Each number is 50 + 15 x the weight over its row's rms, rounded and kept within 0 to 99. Layers, rows and columns count from 0. The size before them is the row's rms in percent of the matrix's.

# q: layer 5 attention query, 96x96, rms 0.0916, rows 0-36, columns 0-47
# k: layer 5 attention key, 96x96, rms 0.089, rows 0-36, columns 0-47
# v: layer 5 attention value, 96x96, rms 0.079, rows 0-31, columns 0-47
# o: layer 5 attention output (transposed), 96x96, rms 0.0835, rows 0-31, columns 0-47
q0 123:38 58 51 49 58 60 56 48 55 57 54 45 40 67 68 52 64 28 58 64 39 58 44 45 42 61 53 80 34 51 66 43 22 70 29 58 63 19 56 32 60 74 54 47 44 34 38 59
k0 090:46 37 08 65 64 62 68 70 57 54 68 36 73 77 49 63 45 56 76 46 28 52 64 39 77 54 39 68 28 47 50 66 43 39 52 49 53 63 59 44 60 89 50 38 68 37 57 57
q1 082:57 49 48 74 41 54 20 56 32 51 55 65 63 49 47 29 45 50 51 49 50 35 43 56 16 48 32 30 53 58 31 29 53 62 48 52 47 69 46 69 65 33 53 40 55 69 40 51
k1 104:41 46 33 30 50 40 60 47 46 56 50 68 44 56 55 64 51 58 51 64 38 66 42 45 61 59 49 60 32 63 60 38 50 88 51 45 52 49 60 63 72 84 35 45 30 32 28 60
q2 100:46 54 36 30 53 73 41 51 63 52 59 40 46 36 63 66 70 15 62 64 53 62 45 41 30 42 57 78 68 64 61 40 30 51 37 58 58 25 48 54 53 61 38 33 70 36 36 42
k2 100:34 35 52 69 70 24 77 56 38 84 43 44 73 78 44 50 46 49 67 38 22 42 63 44 54 53 34 34 41 29 28 69 66 44 59 27 51 60 62 46 46 80 42 48 40 22 71 82
q3 092:62 67 38 92 41 25 55 37 16 44 50 72 52 54 19 72 49 50 45 39 34 44 52 62 36 56 60 48 75 40 45 39 63 30 34 70 26 71 70 64 67 31 77 61 48 56 49 65
k3 083:50 95 52 53 45 39 04 42 61 58 85 37 68 33 48 44 62 60 66 55 45 47 39 24 59 58 74 56 48 43 45 10 50 49 38 36 38 51 79 40 38 51 61 13 47 44 53 52
q4 081:39 50 49 41 57 74 52 47 56 72 38 57 38 35 69 53 48 38 50 44 44 44 45 27 35 60 59 72 40 56 49 41 39 40 49 59 42 21 35 43 91 68 34 47 51 44 36 32
k4 077:40 39 41 53 75 51 71 72 32 49 55 39 79 67 60 62 44 35 65 62 39 57 68 31 64 40 60 39 46 33 45 54 61 36 55 40 43 65 88 41 42 72 50 59 57 30 45 60
q5 092:62 78 48 58 41 31 55 24 31 28 53 68 49 51 30 52 69 72 23 41 31 58 56 63 36 42 42 38 83 21 57 45 52 59 28 62 53 66 58 68 34 37 76 38 43 69 62 75
k5 094:49 90 47 36 28 56 46 16 19 44 53 54 34 40 42 28 43 29 31 40 73 44 35 32 50 59 57 55 31 55 44 27 42 58 35 64 53 40 63 59 56 47 72 40 46 70 51 27
q6 097:29 43 43 64 62 58 29 36 51 75 51 44 53 48 53 39 33 45 75 60 41 49 49 24 46 70 60 68 45 65 55 57 21 30 51 49 69 32 46 73 71 64 34 53 52 49 33 21
k6 078:19 33 49 48 62 60 42 65 52 42 35 36 68 65 67 50 66 61 46 73 32 80 68 30 60 62 72 38 30 39 59 52 42 33 70 13 45 53 65 60 56 61 43 41 47 27 17 59
q7 074:85 64 61 57 46 63 57 26 32 46 32 85 23 65 19 34 64 53 37 38 20 47 47 56 61 43 44 49 64 25 42 52 57 55 46 80 45 52 56 43 55 61 55 65 40 58 68 69
k7 081:42 70 46 37 16 33 58 29 17 24 50 37 54 57 38 53 44 42 48 38 48 57 31 53 37 50 49 44 68 48 53 30 45 49 73 56 64 27 52 52 67 50 26 66 65 68 47 38
q8 092:43 48 50 40 46 59 58 75 68 68 46 29 47 45 86 52 48 29 29 46 74 26 64 74 42 65 61 38 26 65 37 53 50 52 79 35 24 18 42 41 62 51 41 32 64 33 34 31
k8 105:35 27 37 67 59 54 58 98 51 57 36 40 49 81 44 73 61 47 57 26 54 67 56 40 36 33 57 71 57 39 37 63 55 43 44 38 57 91 71 49 43 60 54 42 62 49 57 66
q9 086:51 54 40 43 54 66 33 58 66 48 56 54 59 05 73 45 68 59 63 70 72 69 64 54 53 76 69 58 51 52 61 51 45 50 50 31 66 56 18 67 71 56 56 42 49 59 24 44
k9 073:22 35 28 47 60 54 46 72 61 71 50 53 52 63 38 49 69 57 50 69 42 76 78 38 65 65 65 65 36 37 58 27 41 45 67 25 53 45 44 57 54 55 49 38 44 29 40 50
q10 096:48 36 42 45 66 55 52 39 46 61 44 42 55 44 31 46 45 32 84 55 31 64 39 23 55 44 44 67 43 50 63 48 62 59 49 62 78 54 71 55 46 74 29 48 45 34 79 50
k10 091:51 36 58 41 70 59 73 43 54 51 70 72 47 40 54 14 19 41 39 63 52 57 58 50 70 82 32 63 41 60 57 74 54 44 66 51 38 41 22 34 44 73 47 89 33 54 52 50
q11 086:54 56 56 63 47 62 70 43 25 40 53 46 33 70 29 59 44 40 46 24 37 44 32 40 37 22 40 62 50 32 47 48 48 49 20 79 57 56 81 29 62 69 47 50 46 46 77 65
k11 088:62 53 76 64 15 48 54 41 33 38 45 56 55 51 48 37 34 34 52 37 25 12 45 44 41 66 47 30 61 52 48 60 64 54 27 94 59 50 51 65 55 57 50 69 44 58 74 57
q12 114:65 55 64 60 48 76 76 68 51 66 31 52 29 64 41 70 54 12 33 24 69 40 29 70 18 19 37 59 61 48 47 39 52 52 50 62 52 44 77 40 69 72 50 57 45 27 50 37
k12 093:53 52 54 74 29 21 44 88 32 47 57 56 51 53 48 35 46 27 48 21 31 39 46 44 46 56 25 39 71 64 29 62 49 32 44 76 52 40 62 56 52 58 48 62 48 13 70 59
q13 093:74 62 35 26 45 62 48 39 42 25 63 66 53 38 40 69 53 68 37 35 79 37 65 48 32 36 56 20 42 41 54 56 82 30 46 34 19 28 44 24 45 24 62 27 77 72 43 69
k13 106:55 43 51 59 29 32 30 54 53 46 50 50 29 79 45 44 64 59 39 51 59 39 54 63 34 35 74 66 44 40 32 42 51 69 43 48 60 52 56 55 53 45 67 50 40 48 58 29
q14 090:84 61 43 33 50 29 49 30 68 38 45 63 53 42 59 43 33 49 76 53 63 28 52 38 29 67 48 52 52 67 47 51 66 51 46 62 43 00 45 46 40 37 57 55 57 52 45 57
k14 105:39 53 58 60 69 64 41 62 69 50 61 46 46 68 63 45 50 58 35 47 65 88 58 43 65 48 32 83 15 52 51 53 69 50 56 35 37 88 38 07 37 59 83 45 48 48 61 62
q15 096:30 42 24 25 58 58 33 78 50 62 59 25 45 49 59 53 35 40 72 31 65 61 57 25 56 56 44 54 29 59 57 54 52 58 57 40 64 45 70 55 34 49 56 19 65 33 66 48
k15 083:46 51 53 37 75 70 61 55 55 77 43 49 49 43 52 56 42 62 59 53 47 25 73 52 52 42 73 64 29 27 48 67 49 58 64 29 35 51 43 49 41 63 43 59 46 58 39 60
q16 082:59 74 71 38 58 57 74 32 41 45 17 29 39 45 47 85 55 49 41 44 40 60 34 85 23 33 33 46 61 32 48 44 35 45 28 61 35 61 75 48 78 62 42 67 44 62 44 38
k16 082:59 60 38 43 36 47 30 69 37 33 45 56 64 70 44 43 45 37 70 28 43 64 47 36 49 73 33 25 50 77 30 31 67 47 38 84 48 43 52 45 56 56 34 66 49 45 87 44
q17 093:51 28 48 31 39 50 30 34 53 48 59 68 41 76 17 76 64 50 54 52 62 52 49 54 36 58 33 40 49 53 66 41 54 23 45 59 27 39 40 39 36 42 72 19 44 39 40 61
k17 089:46 79 46 41 55 49 43 61 52 53 83 38 40 57 51 48 44 68 44 71 59 14 61 51 69 41 46 57 55 41 32 61 43 50 51 13 62 56 54 44 38 54 68 30 33 60 43 63
q18 078:60 57 59 60 56 52 46 81 43 33 53 72 37 84 64 50 43 60 77 19 50 56 52 33 26 55 29 60 55 59 62 51 49 71 33 66 31 35 52 13 41 48 86 35 14 39 54 41
k18 103:41 54 53 59 64 64 55 69 47 30 45 50 63 41 64 35 31 59 90 61 59 03 63 50 52 32 53 70 22 66 67 54 68 35 65 43 22 63 44 49 34 49 43 33 61 48 40 77
q19 111:31 36 43 46 54 61 42 84 50 77 24 11 46 54 87 46 36 34 54 61 44 67 49 48 63 50 55 58 37 51 50 50 55 45 54 53 80 46 35 44 71 55 19 57 38 40 36 66
k19 077:40 48 42 48 79 73 56 52 43 42 32 59 57 60 54 78 30 50 49 52 60 40 50 51 25 59 58 38 41 62 38 52 60 71 62 65 54 40 64 26 48 62 38 79 71 19 58 54
q20 121:61 63 65 49 24 55 68 39 47 28 42 72 25 60 24 42 28 34 28 50 30 38 25 53 43 08 32 58 44 49 35 49 71 64 53 65 50 48 55 30 58 52 61 47 27 62 51 47
k20 048:40 47 46 52 44 24 45 39 33 51 60 76 40 80 60 51 46 39 46 39 34 49 37 48 34 60 29 57 88 58 58 61 36 53 37 77 66 49 46 74 51 76 56 59 54 19 31 46
q21 068:53 48 79 79 44 44 74 59 49 53 69 55 68 44 63 85 68 78 12 55 79 45 45 43 51 72 53 28 73 54 50 56 68 49 48 69 62 39 52 63 67 47 51 51 50 53 54 69
k21 200:50 28 31 34 77 56 58 56 59 75 33 39 53 46 51 63 64 43 74 52 57 53 72 48 62 61 48 62 47 35 63 53 36 56 58 33 55 66 42 36 42 37 42 45 60 36 42 55
q22 117:42 62 59 43 36 41 46 30 64 44 75 84 20 54 55 46 43 54 35 34 60 27 40 46 39 51 83 51 77 78 42 44 45 72 49 75 56 22 40 56 32 48 70 52 31 70 41 44
k22 072:46 66 49 22 49 56 61 65 44 51 76 44 17 44 60 61 61 55 25 57 60 62 72 55 52 62 34 61 47 52 77 35 44 06 38 65 43 37 29 37 49 62 58 41 75 48 41 58
q23 079:40 40 70 58 30 41 56 38 52 78 64 50 44 31 66 58 58 73 33 39 38 43 63 81 47 36 78 60 58 67 73 27 20 30 40 28 67 64 54 49 15 21 56 22 62 60 48 49
k23 115:38 51 39 65 64 42 55 65 47 76 45 41 67 27 73 67 75 54 50 59 58 51 57 48 56 47 78 57 57 34 40 25 22 54 49 23 71 51 68 53 37 31 43 24 51 18 28 53
q24 098:57 48 52 54 66 27 41 41 78 58 65 44 74 51 77 51 56 58 30 48 30 70 46 37 51 62 75 58 49 42 69 42 48 48 55 43 83 54 41 49 55 59 46 47 43 62 51 49
k24 072:83 41 57 54 34 52 58 49 38 40 45 79 13 61 33 42 54 40 29 34 61 71 37 68 39 58 50 31 60 72 30 50 42 44 43 69 49 73 19 53 42 29 60 68 48 57 55 53
q25 104:60 57 44 43 58 49 44 62 41 49 67 38 74 41 58 52 74 91 59 61 66 46 52 51 33 60 75 19 79 44 41 32 46 32 30 44 38 62 69 69 37 22 73 24 87 79 34 53
k25 127:76 79 61 52 24 52 46 37 48 35 67 47 57 36 50 37 52 66 31 40 44 39 41 74 58 28 61 23 48 52 33 28 60 63 36 58 43 48 59 48 43 27 64 23 36 89 44 35
q26 105:55 38 61 83 66 46 35 41 68 55 61 78 56 67 61 43 40 47 42 46 46 40 53 40 67 21 65 58 40 61 22 47 41 66 62 62 56 40 58 35 28 47 44 38 36 59 30 44
k26 108:46 53 57 77 59 57 77 57 60 50 64 73 13 64 63 46 70 39 67 53 28 42 51 68 43 45 46 47 77 44 42 66 50 61 20 54 37 70 53 68 55 35 37 64 68 77 47 57
q27 099:54 39 37 35 65 54 35 43 53 60 49 49 33 39 52 40 41 39 46 62 19 74 53 59 44 35 56 84 11 40 55 41 61 71 56 49 76 58 39 54 50 67 25 59 41 30 55 43
k27 112:51 48 53 60 45 34 31 56 54 63 28 77 39 63 58 48 36 31 77 49 41 73 41 51 33 51 41 21 56 52 46 60 46 53 46 46 73 55 33 64 47 66 52 61 44 28 62 45
q28 094:44 22 45 43 56 40 22 62 62 62 44 58 53 45 33 28 46 18 46 45 41 29 28 48 66 51 59 60 40 53 37 32 25 37 39 50 60 51 38 51 47 32 35 43 59 62 53 43
k28 098:38 41 35 69 66 60 63 68 41 46 64 49 41 35 17 68 57 45 68 63 41 62 51 58 52 56 32 59 59 41 33 57 59 45 40 39 56 83 66 66 45 56 54 43 85 60 42 52
q29 110:57 27 45 49 53 70 34 75 68 21 65 46 27 47 62 43 53 54 33 66 48 71 58 54 48 67 33 48 38 43 26 60 54 59 35 55 49 26 25 38 49 63 44 61 43 33 71 38
k29 108:63 43 21 35 51 42 40 43 69 09 48 69 36 60 23 29 19 25 60 58 73 87 52 62 54 54 22 56 43 56 34 38 58 57 58 81 36 47 34 56 55 61 76 44 49 55 73 67
q30 103:37 40 39 68 53 45 55 54 20 53 53 87 41 49 46 51 59 64 65 46 49 35 59 55 63 31 92 74 80 34 31 48 56 57 66 59 57 65 42 58 28 59 55 45 50 52 74 38
k30 095:55 43 43 44 50 53 54 51 27 64 64 19 37 44 59 62 73 40 26 59 27 41 48 49 24 64 62 28 51 55 63 49 53 18 41 31 31 40 44 69 47 57 33 61 64 78 45 46
q31 097:65 51 59 55 68 37 63 40 57 48 39 51 34 65 57 47 53 79 46 46 51 63 68 46 75 49 46 99 49 32 48 50 57 80 60 62 52 73 35 38 63 40 50 49 27 34 89 65
k31 095:89 57 72 47 68 61 63 25 49 68 34 46 33 59 47 49 46 49 77 56 46 36 42 69 30 27 40 66 49 51 52 50 71 82 37 36 36 70 60 54 60 54 46 67 70 81 63 39
v0 091:46 50 63 57 34 20 13 20 58 53 52 67 64 48 43 48 71 44 37 61 51 69 31 22 67 56 53 63 37 62 63 38 50 54 39 54 66 58 38 55 60 50 53 46 52 73 19 66
o0 091:42 37 44 57 59 69 94 77 41 51 63 70 45 50 53 47 35 59 42 67 45 42 49 54 15 41 60 33 51 45 36 47 44 52 60 27 49 16 59 67 51 61 57 42 74 66 60 44
v1 094:80 38 49 62 50 45 55 54 67 38 62 60 43 43 33 38 38 69 39 45 30 60 33 40 71 61 47 47 60 54 68 43 45 20 72 32 70 43 47 30 55 53 35 67 44 45 50 62
o1 101:33 14 19 64 47 51 20 45 59 67 50 59 57 61 32 30 41 16 30 47 40 54 37 50 47 68 72 69 42 49 41 57 37 64 59 48 58 79 80 67 56 65 38 49 16 45 73 65
v2 103:42 24 26 72 48 37 21 49 49 50 64 62 69 68 47 44 25 28 48 39 78 55 57 68 68 60 36 80 34 59 42 78 76 45 75 58 73 54 54 55 81 55 59 58 54 24 21 30
o2 112:57 74 99 56 32 42 47 38 58 31 72 44 60 76 62 31 52 49 55 39 40 49 44 44 35 84 59 55 63 62 48 33 30 65 37 57 65 38 34 51 41 55 50 52 67 53 52 65
v3 106:67 57 47 03 50 53 48 69 47 51 46 46 57 45 55 41 85 36 35 43 30 48 45 40 73 64 65 65 48 39 32 40 07 22 21 66 71 44 47 48 66 44 60 22 25 42 44 43
o3 107:57 29 18 62 41 76 43 48 29 35 27 26 45 43 73 54 46 59 54 38 59 59 56 74 56 43 56 59 71 41 39 65 18 33 53 35 35 45 76 41 61 55 57 42 27 56 55 64
v4 099:25 54 43 60 61 55 44 35 79 56 60 59 63 60 36 66 59 47 45 56 22 43 56 55 43 39 60 44 56 79 48 36 31 62 39 46 50 52 42 32 67 48 56 37 66 33 58 31
o4 097:65 54 71 16 15 53 49 65 30 31 81 41 63 36 53 57 55 60 52 38 67 31 55 38 58 19 62 46 41 33 37 40 91 45 37 48 44 13 44 43 45 48 71 56 32 60 21 55
v5 095:43 64 34 62 43 16 63 28 57 60 34 75 24 37 35 40 56 48 59 43 65 41 39 73 27 49 46 55 60 83 50 46 41 33 66 31 06 42 52 72 68 36 39 66 45 52 65 27
o5 095:67 66 31 59 58 48 42 44 30 67 02 40 62 44 72 53 53 37 42 42 60 52 33 62 47 43 36 51 43 39 59 34 50 75 54 56 83 51 46 65 53 04 50 56 31 54 59 63
v6 109:76 49 59 67 49 72 27 41 20 49 52 45 44 42 42 26 47 58 27 59 51 33 32 41 84 58 68 42 60 59 07 34 34 60 67 50 50 46 48 57 38 47 35 43 57 89 20 41
o6 111:49 12 00 53 51 54 53 43 61 49 24 58 33 64 51 34 46 46 53 38 41 26 44 55 15 40 53 59 51 65 51 64 49 64 35 51 52 50 81 43 60 41 66 66 19 42 65 47
v7 098:38 50 61 86 43 46 31 72 64 50 56 27 79 48 59 43 38 52 39 40 57 45 43 43 56 60 54 38 29 66 43 33 53 43 32 51 71 85 35 68 42 39 63 62 82 40 52 37
o7 098:57 63 26 22 19 38 67 49 52 34 64 64 49 86 39 41 73 35 33 37 73 37 53 38 35 33 10 56 44 64 38 44 84 61 48 63 35 33 71 67 50 37 55 58 40 39 61 62
v8 099:81 59 36 58 52 36 62 60 39 58 35 70 41 48 32 50 46 49 40 33 28 67 50 54 34 42 41 43 71 87 19 26 57 22 67 58 65 34 56 44 70 26 46 41 30 35 52 51
o8 101:49 55 43 43 30 42 26 62 15 30 10 36 57 52 53 38 47 41 45 56 75 37 32 66 42 51 31 60 61 52 40 60 24 52 50 48 54 55 71 32 66 16 59 33 25 73 64 35
v9 103:51 46 32 48 69 42 38 21 31 45 47 58 52 36 43 67 55 58 40 58 54 54 40 20 40 57 29 36 51 52 74 36 49 29 69 42 76 55 26 72 34 70 33 81 51 47 30 48
o9 096:53 56 66 63 51 37 49 58 62 77 71 63 55 53 35 39 27 53 59 67 55 36 23 46 32 57 53 23 71 68 37 72 59 41 59 39 56 44 44 60 45 60 45 40 39 66 47 63
v10 103:36 48 61 38 30 84 71 39 51 52 42 45 27 50 29 45 64 61 34 28 56 31 52 67 37 43 75 41 56 76 45 40 60 50 49 55 58 40 31 58 64 47 46 55 79 82 38 31
o10 101:51 27 16 60 53 49 46 44 39 65 14 64 65 49 34 34 65 36 34 40 31 47 53 62 15 42 45 58 35 28 54 69 69 53 38 60 48 55 66 70 52 33 65 71 46 35 43 66
v11 095:58 41 36 56 61 47 46 54 83 72 54 41 60 65 45 50 41 32 55 49 44 73 48 44 62 54 19 33 36 53 55 12 64 56 74 47 69 52 57 60 39 58 44 18 82 62 74 51
o11 095:57 29 29 49 20 61 61 42 72 35 81 73 65 57 31 49 55 32 61 67 31 43 41 31 29 49 60 60 40 64 67 38 50 53 66 54 50 48 40 49 59 65 44 47 31 53 35 50
v12 105:72 52 65 67 39 56 81 47 45 51 65 71 49 58 34 67 66 54 45 16 41 29 59 50 49 36 69 26 35 37 22 37 59 54 49 46 39 38 41 52 25 48 29 57 65 82 45 75
o12 110:55 59 10 40 30 61 38 63 48 59 08 48 39 46 39 37 44 68 52 50 44 48 48 57 43 29 47 38 50 67 52 49 61 57 51 38 58 84 87 50 55 48 61 57 39 47 58 19
v13 113:30 34 31 62 45 51 27 64 48 45 57 48 31 61 56 55 35 45 50 37 48 30 54 63 84 62 33 45 43 44 29 65 57 55 67 39 46 54 20 47 51 53 49 73 42 44 61 55
o13 109:57 62 85 67 39 37 61 50 72 60 60 59 56 45 60 43 83 52 68 47 57 58 50 11 54 80 69 47 54 74 38 62 33 43 50 60 71 56 38 62 29 80 65 56 56 56 53 54
v14 098:64 38 42 34 60 61 67 60 67 50 46 50 60 56 44 38 36 76 37 45 61 40 75 42 37 42 57 45 48 56 54 66 69 26 74 42 50 26 24 39 28 53 53 49 48 68 41 45
o14 104:07 48 24 75 46 40 32 42 82 80 38 42 74 54 55 58 37 45 49 56 28 48 27 52 43 51 41 51 25 59 72 44 31 55 55 47 58 60 44 61 45 61 32 65 38 39 63 46
v15 096:47 58 29 37 60 78 39 69 73 42 56 65 31 49 57 38 76 50 89 72 40 55 44 83 47 46 18 38 71 49 60 62 71 69 43 43 60 45 37 42 44 39 46 50 62 38 45 49
o15 102:74 36 49 50 27 49 70 46 22 42 62 55 47 43 53 68 55 55 97 37 56 66 75 41 49 68 56 57 55 24 77 55 36 35 53 50 32 68 19 61 57 52 51 49 43 38 38 66
v16 097:65 50 47 36 34 42 55 83 32 35 41 30 64 66 44 45 46 78 52 35 40 47 44 67 26 44 53 60 66 42 88 41 73 67 47 61 13 61 66 52 45 44 54 52 47 33 53 39
o16 084:37 48 46 35 66 52 56 21 37 76 21 48 35 41 37 25 46 11 37 53 28 64 44 34 55 48 63 59 39 43 50 46 44 69 52 44 62 92 40 47 54 77 27 64 38 37 61 49
v17 100:65 60 37 67 62 65 45 45 30 43 50 76 07 22 83 67 59 57 49 60 41 43 47 63 32 44 48 42 60 59 48 61 37 34 58 45 78 39 24 85 38 54 52 81 50 50 44 76
o17 092:64 74 84 42 50 42 54 86 19 81 34 46 55 59 50 52 65 67 58 57 58 53 30 57 40 58 10 24 40 51 34 74 31 30 31 46 48 64 75 39 48 48 51 54 51 56 30 28
v18 100:49 54 40 63 53 36 41 66 66 47 48 51 39 68 61 76 44 50 65 64 67 42 66 67 23 60 83 41 54 72 55 56 58 68 41 39 23 57 48 20 59 66 37 40 41 60 35 06
o18 105:49 51 40 42 37 55 51 27 43 53 24 32 47 51 63 42 33 50 66 52 54 32 52 42 83 68 35 60 30 46 47 35 42 75 32 73 49 31 43 51 56 45 64 40 38 31 58 70
v19 102:57 30 46 62 51 60 08 35 35 55 27 40 51 39 66 53 63 31 80 29 47 51 55 39 75 49 70 26 38 39 47 49 52 47 38 58 75 65 26 41 42 67 71 25 60 48 54 43
o19 110:60 58 83 28 37 47 74 41 61 38 76 39 47 64 54 68 54 84 56 74 32 27 39 54 65 78 51 50 61 59 53 70 59 62 44 44 64 37 19 69 38 63 55 43 37 79 32 72
v20 092:64 69 46 40 50 46 56 49 47 61 61 54 48 33 77 55 73 47 39 51 30 51 40 23 76 56 51 53 56 50 33 42 31 41 44 54 65 55 39 53 29 41 47 22 46 11 58 45
o20 098:55 45 09 14 40 53 31 56 33 16 53 36 24 48 61 71 53 51 63 60 75 51 42 47 51 21 43 46 55 50 42 63 59 33 41 38 48 22 69 42 54 24 70 50 30 61 40 62
v21 098:49 69 44 21 31 38 56 28 35 42 30 51 35 47 59 49 31 63 54 31 57 53 60 59 24 48 65 00 55 80 36 55 66 26 33 53 40 21 57 67 58 33 49 50 43 40 30 60
o21 102:50 36 20 55 18 41 51 52 26 58 00 34 32 32 59 25 50 54 46 52 53 41 21 35 47 55 31 70 47 47 49 72 52 48 43 70 67 45 62 53 47 32 44 47 46 27 58 32
v22 099:36 49 31 69 56 39 43 57 65 42 32 60 27 60 33 80 22 65 43 55 67 60 56 43 26 36 12 44 48 86 23 54 85 34 74 57 64 58 56 62 65 38 60 50 55 41 46 41
o22 095:44 43 45 49 36 42 75 60 61 29 64 23 77 42 61 11 60 33 52 40 59 37 44 30 53 49 48 52 59 40 54 51 26 70 68 50 42 68 24 61 57 16 28 55 61 26 72 61
v23 118:48 59 52 37 39 84 00 26 47 60 59 25 16 28 73 11 44 47 39 82 40 36 55 59 58 54 55 44 39 54 44 40 41 53 36 47 38 31 35 75 53 58 57 42 61 65 42 39
o23 119:50 09 15 60 52 55 90 44 59 73 35 73 42 55 48 64 71 63 61 55 60 41 32 36 35 65 47 66 41 37 51 79 68 51 22 42 44 42 67 53 68 42 55 42 45 54 25 47
v24 101:53 41 62 73 42 62 42 60 52 47 64 14 84 37 59 45 28 38 70 35 43 30 52 47 53 62 69 48 52 45 37 70 26 48 58 50 68 24 70 44 58 52 60 49 64 52 36 52
o24 092:52 57 75 40 32 41 45 51 59 30 70 63 40 73 80 43 59 44 47 66 60 50 39 54 71 60 49 43 56 90 45 71 63 47 20 62 34 22 43 23 47 60 54 39 49 78 37 36
v25 101:32 51 44 30 56 46 38 72 49 51 64 52 51 48 71 63 57 51 60 60 54 43 59 41 36 65 76 58 41 68 31 44 52 39 29 54 58 66 77 37 73 42 54 45 60 62 47 69
o25 100:60 40 68 44 17 56 71 57 51 37 66 54 74 73 29 47 43 55 57 35 56 31 35 25 65 56 43 58 64 30 60 59 59 40 77 42 33 43 61 46 65 64 57 28 79 47 46 20
v26 098:52 23 17 33 50 25 43 54 43 37 54 70 45 23 51 73 42 57 69 70 58 45 50 71 50 62 48 25 38 75 67 64 51 43 52 46 29 61 54 12 50 57 47 37 54 41 60 61
o26 103:51 31 80 27 60 48 38 51 47 55 53 57 46 61 48 43 47 47 54 31 34 27 23 29 99 72 64 72 55 55 68 38 48 64 63 61 79 58 66 62 52 64 45 63 31 67 48 63
v27 106:24 34 51 69 59 46 47 41 76 62 53 45 32 48 79 08 41 58 67 56 35 60 64 61 53 51 39 80 59 48 52 55 66 73 54 43 39 31 36 41 33 64 62 56 75 45 50 43
o27 105:58 61 43 33 43 48 64 42 81 54 76 45 93 30 38 74 44 46 68 86 64 50 42 50 58 51 49 44 22 34 72 42 38 54 26 57 56 71 33 61 27 61 42 57 57 43 40 66
v28 111:44 31 48 82 75 58 62 54 69 50 65 43 63 70 42 27 29 55 75 61 26 28 62 65 51 42 18 60 57 68 57 34 70 57 56 39 62 29 56 59 62 55 38 66 55 45 64 44
o28 109:28 68 85 46 23 53 37 43 57 54 81 60 77 29 49 58 45 58 57 50 59 40 55 50 46 43 51 14 19 45 49 31 67 63 47 53 52 58 35 36 30 39 46 38 52 65 27 44
v29 096:55 37 29 64 61 36 24 62 47 51 39 75 56 51 45 67 30 33 53 38 30 63 50 60 27 75 46 53 58 63 68 83 48 51 49 60 71 67 43 86 43 68 69 79 36 40 55 46
o29 101:69 69 93 53 40 37 52 56 43 39 76 55 59 64 46 63 57 54 60 57 69 45 29 51 45 81 58 41 74 66 39 45 31 49 44 60 50 33 48 51 49 71 59 31 45 55 45 41
v30 106:53 34 38 23 47 43 45 73 89 33 53 62 89 39 25 58 44 54 57 33 57 62 41 45 30 45 44 43 43 13 51 60 38 24 69 54 42 41 44 48 44 54 42 52 53 62 63 59
o30 101:52 47 51 40 21 44 31 65 57 78 87 64 55 51 45 62 58 31 33 46 44 71 49 58 54 62 75 53 60 70 72 57 20 28 54 54 55 39 23 58 62 80 52 44 46 64 49 51
v31 090:65 58 43 66 42 23 39 65 54 50 38 49 48 43 51 32 65 32 43 48 49 71 43 47 75 60 27 60 63 31 63 50 54 74 51 45 63 35 48 74 76 69 49 45 40 53 62 38
o31 100:59 68 93 35 54 58 28 30 53 32 99 55 25 67 51 78 45 64 39 36 53 40 64 58 47 78 66 50 58 51 36 34 30 37 41 39 45 69 45 53 69 32 69 43 40 62 41 48
q32 112:38 60 42 30 67 67 57 73 68 46 49 51 56 57 48 48 37 65 45 70 75 50 48 36 42 38 58 45 45 70 46 45 60 36 77 47 26 30 49 35 60 46 25 58 63 51 64 45
k32 110:57 66 68 50 27 43 47 52 49 42 72 52 31 56 42 56 49 42 60 51 31 43 13 58 37 14 42 63 57 37 46 29 77 61 39 62 33 58 53 48 63 50 81 21 53 65 51 32
q33 120:45 30 35 50 72 38 58 44 30 63 38 75 77 58 49 50 61 50 66 78 22 66 68 44 81 65 44 52 66 45 73 87 32 55 42 37 47 28 55 61 62 73 42 59 42 39 39 62
k33 090:52 55 28 50 89 84 35 41 80 56 34 53 49 44 57 69 54 75 62 66 57 47 73 26 49 55 54 40 51 64 62 53 45 34 51 44 35 46 30 42 31 41 30 58 73 62 68 57
q34 102:34 60 37 41 49 54 49 64 66 40 52 47 49 44 64 50 39 65 46 48 84 42 57 48 29 47 50 34 39 73 38 42 53 33 70 44 34 41 48 29 31 31 35 55 67 50 57 50
k34 098:63 66 62 59 20 67 62 52 45 34 67 46 38 44 42 36 51 23 45 50 50 58 18 59 42 15 50 57 69 34 49 19 53 57 26 74 39 56 66 57 52 56 67 38 54 54 64 41
q35 121:36 25 39 45 77 62 69 40 37 75 61 66 56 44 55 42 53 46 75 82 34 54 67 42 63 70 54 56 71 59 68 80 50 39 60 19 60 42 67 63 58 60 29 57 47 49 39 68
k35 096:50 53 48 25 79 59 46 53 67 55 30 27 57 35 70 53 25 86 49 82 62 40 63 31 61 54 74 28 33 50 66 47 46 60 63 43 58 50 36 34 53 33 44 58 64 44 73 67
q36 096:66 62 71 51 36 43 42 32 37 36 63 45 30 64 29 37 55 51 29 40 51 69 34 54 44 28 61 53 56 39 40 43 41 56 26 62 32 54 20 42 46 50 73 39 47 43 51 45
k36 091:26 60 53 64 23 41 41 56 55 39 48 44 46 73 49 53 42 25 62 30 43 66 27 61 25 54 41 55 67 42 57 45 55 60 25 46 51 56 68 38 50 68 63 47 23 46 35 28